Each number is 128 + 24 x the weight over its row's rms, rounded and kept within 0 to 255. Layers, rows and columns count from 0. Numbers have three digits each. The size before them is the row's rms in percent of the matrix's.

# up: layer 9 MLP up, 256x96, rms 0.0794, rows 156-195, columns 0-47
# down: layer 9 MLP down (transposed), 256x96, rms 0.0762, rows 156-195, columns 0-47
# gate: layer 9 MLP gate, 256x96, rms 0.0773, rows 157-196, columns 0-47
up156 099:133120130152136108119123134138136121132118123152110078101110126152110109120135180111127091138078098171151137104153062126128124117115140142140105
down156 090:131126111126095160054133141132142116106111105147110148137144141117110091109122163132113117111154150103128059138106184133125121099118125139082113
gate157 099:146094158141113135109119126132117118117084123151129104141123126132118141145145156099125134155153132142108191042129119120107076138135166152133123
up157 099:144137127169132182141136151169122123133139136124156157122120098083139133109125094106136126126176139134111112141128139061131148104127132086127169
down157 102:134084160087165177137137111106095137108098130112152154079086100132076163120121146127139104118130134138078128130089134155117120167127163167149153
gate158 095:100118131128154106100145112091118143119130137149162123088110156100121172088114116153146132142164129139121158094127142131105098127118159150150158
up158 096:123126120130114100074101087124116143113165145122161142134118172108125145050117125154127116141162099157140145116164128148109156115130188134141162
down158 099:087161068145146143115113097136084086140130131134155139130129124114118113097156099154149128126113109121183136153108135104093158080133161113092148
gate159 111:115144129142145187131100150159122150135101110128178094106105109120164141096081128108176127146123135131119125160095117121118061150142124156158111
up159 109:128139129144134159121138161089115143099122109150123168175117105161130127142131083102126121091098173130154137081122141123110122109122105102136131
down159 103:103170136147153149087135138088125118200114143111115163105091159160094097157110119150133120154134138111144136122130135132149125091120081104116167
gate160 100:132122104142139133124150163132116190145160091147098154104117132102121133132123156120156151111106154187138143146117147105140071114119149149122109
up160 104:133123117214134090135115156096124150144116136124138133118156136126105117134121139131090139139132151146164151109130157105090102127133136152117146
down160 105:138095100126150174105120099109117099134124137110139128187107107119138122086137139118116143109120161108160106119127127145084134105116127139092144
gate161 106:123093118117127173144188133158116130131117098161100087123129139136131124123115095110142185165126095154087131085157137121138077139121195121092065
up161 116:176109118110101107144145142142139119158150081143093111142136122140136105136121093134121165139121088108140089135145114147157117114133191116124103
down161 100:125164125134109136177085162137116107132114143086159122124091116123131138164136080147127166101154138093123166144138127065157134103119086143103165
gate162 095:107112133143145129081153139121133164102136093113102122137108067135117150166197099088123129123135104150162150095146134115150111150123132149109089
up162 101:093131183137125145078147123134110103086156136087156152151135141137123155096138159091130123121109115155147165119146137107125123109114114075118166
down162 093:148141156141137137138147114127122095143105166116137167085126153103103075109096114109126145090155158131104074131141115136157171095142102132110126
gate163 093:117149111168182169157137141142124121144113142131136135122131059137128143195087159118173121111113119125102194134146143105130088166121098104152133
up163 095:143112088198143151132092109139143131132107130110164108130150068121146118161109147093111149127092120137147121157182110112136096116124104126157161
down163 101:137114109123136083124109137103152123128158112164130125108142103093096124103099111161117151102162080098149117095122122133116132148121155117169137
gate164 096:170120149147130130090182121143096170114109064131134117109132058124126157133180148102142106119147115142126126123134189116141124143138135120122144
up164 091:113148113116073135153112165143115151116164165165142143124120114140125119127079136122126117109160133143123120177101103151133121156165165124139111
down164 090:115134099131141140141148148137124100159124139100104116134162131094153161132120147097123140101136138132108166099100082109106138150115090145120117
gate165 107:066123095141126118137137102136109162143124181123139153101144130140104174100124115150162147154158168125111111095106169126132107153132137150127084
up165 108:130118083154134136123102130119087137109158119097163139145110136098101141118152191171123083112176106096108110122111149130148115138082150115132145
down165 109:100089093102137131139081118162133153149134109132103153111122119154157103120135132093064164102133156178139135151133122121125080089156114139134108
gate166 091:103162110144122137120133131164125155129157114122086107129069103113147151173076128132121112156135130143118139113134156105101087134111140144104120
up166 084:112142143149077160143145126124132123114148158105142146178140132144141139137118159093089103154198122146139139128145147123109122136142118155130148
down166 083:139152135160156120098144093165107103117116143096099153145088170152170103117135132088174107117131134134131140141114154099105151138132113153179108
gate167 096:116148136133115140140139108109118140158114145117108081103089103083159142101107121114137166150126108118113131159132167059145084139134160105167138
up167 095:124099110124127116096150141146127151135099095155146123138128155128138123155133111102147129103131151120135120085185096122116135125133094155124108
down167 089:125117147108184119168140153157114149103126132133134141110210145103129125128154156110074122172115108163131114126159132094127141102127157126123122
gate168 108:097124148121141144100120126155107170131103129128118086121103107139138128160083133110131114127158159105071151119156140101123122142109129132153089
up168 105:125159144103093128147176111129139096124137139129119153144119126137111146115143136140118152112139135134142117150117123133134134074158142101180119
down168 108:145119117170142141124092150117142115125131141119140137129086124117136164104169114108156172113092128173126153174135105144138151146139082098087126
gate169 104:137127172162158113132138108114122126144132105119118128142072088174127142140108102118133182115140157175111124151107123135133097152154149087164171
up169 101:163093095149144146087119148151139122116067198124145099182109125106121118122114169119154161148172158119128132101145125158062155138135130130126118
down169 104:149103141137118119150119123107146120118141155121132118111137186159092098150069114114159138154174113125117119099155121140122132163113185149139119
gate170 100:140117127147092133153154134161141141112111155123114125113143172114125141104120111154146170129138134152136139065121167137105130145148116131146080
up170 097:138084158154148106109125100109132154168113140149095124129118131142156140163159126149130081164149131129154119134148066146132112146147140103157137
down170 092:096138096121124109124153157109169116133138090103134097139165117139083159122146143104172100167106134127096152131155072098135094114128113170127130
gate171 104:157134132145137166095126135140074116093131107139140150137097128109130136162129154103155154138135130187099164122117132176125059176118116121150134
up171 114:162116173126179144135112100103139139134153161154128098113153112149144104122132122142083133161119137088152150145112121134127125104128156158098081
down171 102:132112109127126162130068103118137110147143132111118091120138101140067083109105104173126127111136124108137119156105134164133137130157113161130088
gate172 098:083091152152128100141141117122121141121144145136080130085116097151102161143104145105124160137118149132126131169177123116153055111112118129142153
up172 108:116076142151113091123147146156131145134168135139107161096137134140129136153111158112162120130162157135121110155091149165108138117159123118111132
down172 109:097130112144097138123106147161145113146097160132095144136122156127161110141102154150142146123126123133125094127117118140116140127149094134136080
gate173 098:165113117137137170116163134128122108139152143128115146132099118104127130115150109117118140159158143121120186103118145109132092142099090142117166
up173 099:138158122090126171149115110112132108141184100119141151126095168080128133092172127127123128150163136114130167152098173169130082147132117125121150
down173 093:148105088091158123176101137137083164129120124094123102156121183101140118117104141112089104101129122135126111094116099114109142092122132139192144
gate174 092:107129132161148142130110139171154106146106135101152096103156162128143093147106097154103130090103145122062117100094114130204115123114140142094143
up174 091:104137148159117137119129118184172107136106124096166094101132155131146096120118088137107142092101135135073107096153111145193122139129136154125131
down174 140:126129129127134132128129128128117186132131123131122127146131129151123124129127134124121118131123126125126131131124125125127129149135127126109118
gate175 101:160145172135126175162119129144110131088103163112125148115088126073167127126109108112130190158135117139126154126101115109102104141083139140147123
up175 089:104138122112178151115167151122110098128128110159130102119151099103151105093094168154133109148121101081106175152135136135107165142134158121105145
down175 098:156134140080108113130114166180124143130109153120106131154197150128139150145117147162119091166127094113094163137140143118135110126135139135140120
gate176 100:138115115141141106176156112165107112134141130152134137072153128145170158137127133138133142128118154150115169124112141141121090147118105124108081
up176 086:167103130111168128179138089112137109141151149118134108102152109105139133085192179166127103127123107134123170151148174130104122126129108150141106
down176 097:147086188150098119153099118107124098106102127126088116141115170133123133144084152109139131145145157097133118105183127112140161164121123096134154
gate177 100:126119148134151112117119152132105215143160089127132134133162117076118159102127156153141139138097100153132117125110153136116084112107120102148102
up177 095:141163092105142141156103142132082125107109107113148119135130163128107102151120140138090113132146116142101151134100069100123123115134120116140137
down177 092:139123079128132148093150107127147138120144132118148133125110108152123165139163163151129116118135134151160121101137123169061100114133139097166119
gate178 098:129146108116125176151150124114130155100157171173155126103099132134146130129155114119139167077168154124109125063063124133118139125140128146122095
up178 094:131120092122115107116132172152138084139075125108113094148112111134102143107096114127108091142084098127127115182146133151142108136104150079143161
down178 095:101120107153129105130163161098127129135161149150123125101118146081125148107113155093103130106139112141121137076117153156110177143102080122118142
gate179 109:131141115132163149141156105105113146097123088164137105151105088146122151089117069123137147128142119133152122086134181108136094117138149155133083
up179 109:145070145098143122147135080116144156113112159105117090131121138111158147115139140093119091149135144143140152044182123119078147155132118160121109
down179 104:159141165145124137132127163074082112127108082163113149118146114123149128200096145106164101134113128109145147101141128116106116178123158134127128
gate180 106:104126164118175121115123097108085164099132114127126105141132118132102164140146158104143132128137119180107115139132120155125027135140134140179127
up180 108:140135115112111164139145129137141119119121085136141149162113083124113122142130130119128153177157163134157115174104090123155140121153152133088108
down180 104:103130135131079091139127116138176121136103120134144079133099117182096116147123141144147105164146122123118083130104131117130114112125152128083123
gate181 106:129106158154147144147103142139105201144097115164144140101110153136162144130122080126135130151155091141099139089095109140095117117120156111128082
up181 120:148135139123148138114106093151123135119145173123129115113098136136145106154099133166146086123154120101137140101117111154099158136122138151106157
down181 104:115143122099134152136139124122120109117111144164119125141136139144112190049155166079133127160127119142118130127130127128104134118140139069155107
gate182 098:112133151160152168127157117141129109161143112111137105094150131109197114115112085152119157171108134140072117110159141118188107127135143149112094
up182 095:137139144168070109144158142159126103126124113110149115126140144109150097151097070157127157161103127129087103091122149117178130100143148170130099
down182 127:123124119122134128130122132122119177122125133137136126146130125155116127133142156130128139105117129118136126134124140126121128151126131129105131
gate183 092:127114093137093104112133115110114104108133141141128070134081098126105149132109105152123092113090156125117150116091102122102110160097129117133160
up183 091:091131156119113159161137120085117098159106098114124119118145106106155099159096135124098111167122128125115128163148128088160138122112107134121119
down183 081:136105130142134099079147195143128136117115154153120143138136139143098108117109156155132139116144125139131130106106127167150095168124112080157144
gate184 098:114134115116115131144167146115142131135096147119130135106137124133157144177095133141133199152136140115124141091140149118103108146134132108090164
up184 098:127104103107168117115108103085144121141053133127148102112133128136128124144126146156138125121130153095116098143156147141142135117134160105100135
down184 102:144125140116146172143082135151073180129162142116173122169116081150104116175121121123151169139128151083085133130136136127105149152104134134167148
gate185 097:088114148113116155164155107159128127113139115135107123087061182119129141127114151098121120110150100154134109141155133104111117186071117100090142
up185 091:123112098092135177103143092143121116074076170126098134165135128083090110154104136101143112126158129130122158074135118113122123135093119101116095
down185 094:151176150109123106079130096166112116174096114140115137128131082126114078095121140093131134152130150091108144115092108128111166099097140162093115
gate186 095:135122182161110146137116152134120130136135122126134134146085185099118153104133120098105192171106086152117115188157135136126089160103147139119148
up186 094:167109139092132097127079148174147120133175118149146052096109129192128108141118102152146148158113182136130114138162130117116103124138128114174085
down186 096:119117107119081124147137079108134150139106082115138131165145108153115152142123124152128135120137144119183124105150113141124126188164131110126166
gate187 099:144138143119092174123151130117129099152162125185132121119125140138144104132114118118120132131140091140135149099120152129130076185161091124076137
up187 092:149167089109127084084130119102157111160181133204127140158117163134122111104128119141123148110142090126123138102101142142109117139168109170136122
down187 108:115104106123163121114124116120170172089084150115155125131120124134121123102175096114113103082146144160097115147095184114126110125097117118101102
gate188 097:132138146133104127166132156141104175149154113167108158124107103087142158108117103150117134118090085142118114153097112156131105132116136107167146
up188 089:108145136157119166147115121106127101135137162125094142121132143063130097155129078105093135108168119153122095161115201129136102127149109143110104
down188 098:100109106156097111152086140131126152099154145148115130134114092187144152134203135111139115124115163128109148138143081085152136122123129140091178
gate189 106:118152088156128155127132133108123126096105139140143130078100141105122156148093110130155161104113130165113131125116135102119115128118101126110129
up189 108:158154119155081140154144143088108124134115133135114148123165134105116126179153158077138098146123131140132132142098133088128144135091112148072143
down189 095:130119177123153113088109161116170124128127164118139172176089087123109132112175126103138133119108114095121146134136146111104125129112122108115124
gate190 096:113152111082136130156107154106111094163143105154129147127104109134142123149122149186202094126157116130099128121111135145120133178155165177103135
up190 093:105152115130162158102140125142126097123116107090142161123165124139112137174138132110206095117135146136106182111083145099120158174095139132123113
down190 098:109114136115143161146108139109090156127139161126127165121152102113105175159134160109117179135138150140142101138133100131118145158095183147100102
gate191 105:153117137122140132122122131168134105119116164165134122136127114125171141121141132131141152180192110158172112129150122120162117168116156118148124
up191 104:106112132139114159093117136139115130093131148109135103159134099124148167139148151157157120147178095119124123138160124130135122177140157163161100
down191 101:123180122130129106105141079140122132127113135199149110134084162116090163114138123143122143160108130146124146140125168147185160099139111147141152
gate192 091:127124137168157136152146128128127125136122105130135073124127124098139120165088094138128150143072107140111152075128126110160121128111151148111113
up192 081:107159070100132129108108121095108155116125141102108154157176107132101149120145201144139081113136132106139170158120118141081095133113140103164159
down192 122:131126139129123139124136124138150082141120124131124127103139126117130133120115097122122106143144127139133134113129122132127131110132120122160130
gate193 091:090128170118148137137147103149121115073075131133132119107171087142129147122106123165107132098137150108133131144110079154123118102170176166175161
up193 081:173141114131120121104106095151118171151086084106125120098138123171115126153165138135140096079154109172134124128146119107136130143137125097126135
down193 085:151152108136137136099147169111088080135129149092129111193133128086130135105124084130149114157132120119103121144124162157115138117068158138143154
gate194 093:167129097110166112156117134120123126120145089176150134157107154143122149151112107111145107143193148152128134123093118163136111133115164135091109
up194 093:131116128116098144100103151131136157127140132155158120137104178134113109115124128109173149153122109142147090154136152128167160135140137090108137
down194 089:145156126131119132112096119099158151122161122127159152112125084127143127149168122130181078117118110138164147176180126110103092132163164149097136
gate195 102:118112102120111122151094111138116150143143140155115123105143182138158140143123116179167151143096148150144119121117144129086135134128190136101075
up195 099:114163160108117127120082112143135148127119146175131124130086108126079121136121106132128137138140141135112150167144108135149128174125113140114136
down195 104:132090123072148127133135138144164173146139178097133139112158158160142108165158166137105130113135123116134167135139111141088055132096126146151112
gate196 100:127112125126141140122115107108072131147150093146125148145163152125144142126126158137143101123164122126101138083127113122123096160123130171126088